Weights of a small transformer language model: a variant of SOAP for these matrices.
Each number is 500 + 50 x the weight over the matrix's rms, rounded and kept within 0 to 999. Layers, rows and columns count from 0. Numbers have three digits each.

# layer 6 attention value, 64x96, rms 0.139, rows 0-63, columns 48-95
468452559524541599439465451405497402433480526568487432505532446578540586482533423554499489539429497492521532516524534528502547530461482480600595
584487398521503481497445616450509457500507496524478566463606506356483488559478556499500536586507456486461558433509531499453508506426529584474485
462505482442504466484478490440572512583560483524487554522464488506413550487469526474608589503527505518574488510506539564617509473486470551438582
445506523505509509456554524485448505462526528462502506550545564552525532518453526506517522558406449472498492560518582558455482535521489460494487
476472505545526445514483458384490458421553528501545466524484533418591484539494517559506498555494513502464538522528543512526551416561571548509634
496528477434475455515489547474604503471530520452550561501475369610448466545496507524554532478647538534531545396567575536439460462519492522521501
413476437451514495392553543336426493572445519365547429493481522521428564518470513387488340508482497524428510525479543430466515523517450500469501
584483531500454512426564507560446525531532471463503567510519504502506522447492491545482408554486528518490566601486515425537480479473602532666481
542479438477504596537519500379493440441505529459520511487541614429553434464428505541493504504621509465506459507569517517515411502648507515536512
510458495424483476589462518470542549498554490528454584452491404595468452491585357471493601456496471559380565470507466459609394487578415486561506
544608523506493474499542531486571613453490475510373525432517461534520461530472525460483620598531614470473483584549572644498596572511452405485526
580568463472506513458419514444444513437569513398509466488536542525452475541470530559589491510444545495486536412557401466404575530474476489481494
510434478473500489385446569463539547495543431487417463574598533503528529515524401495532521587435530527486514502448585442530449521546450529436499
490552449401516482558518534507556563515565465472534559518551527511471511517481522509504430481481607543491549608490513566578450460474571454503521
483536510472451404569537461453379461515450541474519408495510575491538485456481444424512588524461385460517459563505470456460538507533425497561414
472597564516529389453469510566544586521552517579487562514464414561517565441498535506528320474493435529476461557461511556509570533467483509492570
538546448592409593457441499504500462454505498487552542472394538535510500516480473492411443442539511498448599543567464541531459504507513520467395
629490517515507481518444476479476473527582514570488520557446434418497549485520474413554465486469539494368471526498523519526482558500571504563479
497529542510536387442567522454467554490511479515534459544554572461483489507407498446389526572551474507482473480484511455446532419533404492433489
591545524491569537590574534385506439545560451525495558483512504554470558450587554540482505423516458505469491383524419510511465544536467570508521
514549568497464490531494587488463492483417498467559522519504505483551497390487514459511534558496521506547526458562471507488612588554492559485436
456399466530487574522489530504465567564455498539529405407477512504494566433461530535450606517426445524486486461510554516545505493472426494559515
476489468511584535410604494471445538413468551527552514496587464593519502519489451500476573523548467503540386422512589417478482511513510486562430
494486480573430587513453423431450464566547614487521601476436531493544537578522526473483448496530578494488480422577544533548567610468538489519443
511450534522580542525462541537384489495466518428574505486568498458482508449491492544485506543434429501479430463520367499392479504483463518500492
471482315498473535498466455561483440453524473547573428543560338386532579506526495533545485557473568373512561477500603470542567539500602434387462
518467472544609558495561468600545453527500553578552456526549537435517411530554396475451452574483433531549461437505542482391510487538506504519588
485542466572483502424627518460497551543540499514565513537605531464437491416487445531533508539468427526569553490514449519533510556464614536494493
464480481569518442462531496478456477505537499451495583537558478546541469468529527484476534508506504573457378524496499431513580536590450419552571
542530410538480489502448478471477494481507490441501405571463495548511515481470481546477518438512583450498490536508611533599523448503495423524462
463585483539539491554483590577594557568452481600574578397503453510565486604587537460515488529533540508565467457516501620544568401480579530476532
439473510523506547469539514502576489520489452505490491542556536541495486495503541528605474529556486426498452483470433472486458445484497501440510
399559523584543582569563551474470518569426415516446482417587579535401606550518555597546443563491452488530470536551482486598527522511519490469526
512506375501504448466498490474431522438478492509458487506504538487417391503612475492464527463501508530506554466567523621504508381529428560529480
475438454446537498433530537554486457483487481570513462433477503472396515552513478515504492487496460455545557436512459443515528580546550462515485
452523428417437481429452508471546554520444499532429542542396450506580499517493517412477506433496566412383585569462550513503490510516490351415412
453542527462484520472451465505528498490450489530475438528537389484533472445465599554527360453484505504488512435545521509517578512515505436418489
441445531391459586565491529524442411504416524526555497614473510510453538536530471463522534509512456522517514614570445530572498475449525621592543
442444548529459513432483508547530475549520543417444499532516467526516527471469490461517439425558531532483414494535462544493522536501449415463451
523511409454531550455464529517495492439506529529482488468599460491530501439429554492527465435449591422431548548533392568504448541523541459484482
498609487588523486505437565505456611442523469441452459499522540474481466453542464522522475521533458461420495534523596418431542494537621450477476
577493473516524484528486493555574515528546511390484544459391509493409544504435478486585543444495437530428633503516431502443536462495552490619574
485499477554513478488547502484547526474539550464573558481520549421485553483622572527511512419541432543514489449452440564492515547459558544570459
490404462485443444465560431573493452460505484469529531479532495531512487457498538447484542493470474588426439523549466485442486454534499464492510
475527470510476524535528444440610501626444467458494535512530450512504464563630480549526515420481493503481412394515521528570513509476448465492648
457389450484481471534559514531469494518488444515497497519611505508456520548449436530560464535504485458606479477498517552386496457506394516445510
566483502496534488488493563549446544516430529495441507559579593514525479489525547421581520449468578485355464557498531528439594488497487490512494
567476518532580507583491516604524493428511528490470572451446431505517443521461479514544492504501498493536482486512536497510505525444545498489486
440473449418497458493489594498554510588391459502403551537571475572540556452553519529475505468477490536505490432514543480485433505559593510442533
590384438517470448455517508452531467561459479486475458492435557500416485521461500517475455547377537561476460577554427517520509613529523503495395
552481455459444523460600476516469466508473439505532535488498542455422542511495521478496610517517424552521467520518484441498511458531535536664408
464434485547528469442418556571498492499481536495507453565502502343494606530478513483524527508483472488563588542469474436542522517511537451534512
482457431524541536519586509494456510561514471544520464455389575483467496497462460481411622547499464536488452560534413482423537562542459462507411
477440415414440548531574451437551543540393470454481530533393480495385551434485498468491596543418580500513559442538547376471580497564484492522529
444545532479564508534463548552477529548458614436455494491471495524440448444518536486367521536478550456516482493494475487464480512559437545481461
598468536567498430441509524476533514532514521546493550506521503505464543518561507542501512431494457525546514514527520433569474538550474523429621
512470493484516499432545578561546653532461522457407496562574521522532507536568431490400552461476483507465432569485458551526536458617438430501466
489444490491498435387481524488550470526460513571523404590501522438503458477410504497604511480414444493526386522513442509514559555525437466461471
539547447520441495460489589551595485494454495574508497455554603448475571587541444619537478518551513473492501507461529506465548472463501512469506
492564472530358501498526478404485509424506537439434415508467469540428415609531463532499456473494503474503442512477512465462493506632535546566516
535438411506586571483580494463525448499445497392420453546488476431384466565495493526589574581485455564483524456432531532503433627476496529469512
535500476395642445513535414482502565570487574533530502540557481507467422478451446472418477508398428549555476536521495527385533519467547500487468
513478497476416533579479506503548491455483508514505566490483523561452538498498490346522519504543484484466587498502541454535424486612423455499485
416466514490460486538545513506639579502501512417449448475507482572483488486414604436496446518435510444498474518520473503433526490496455535444503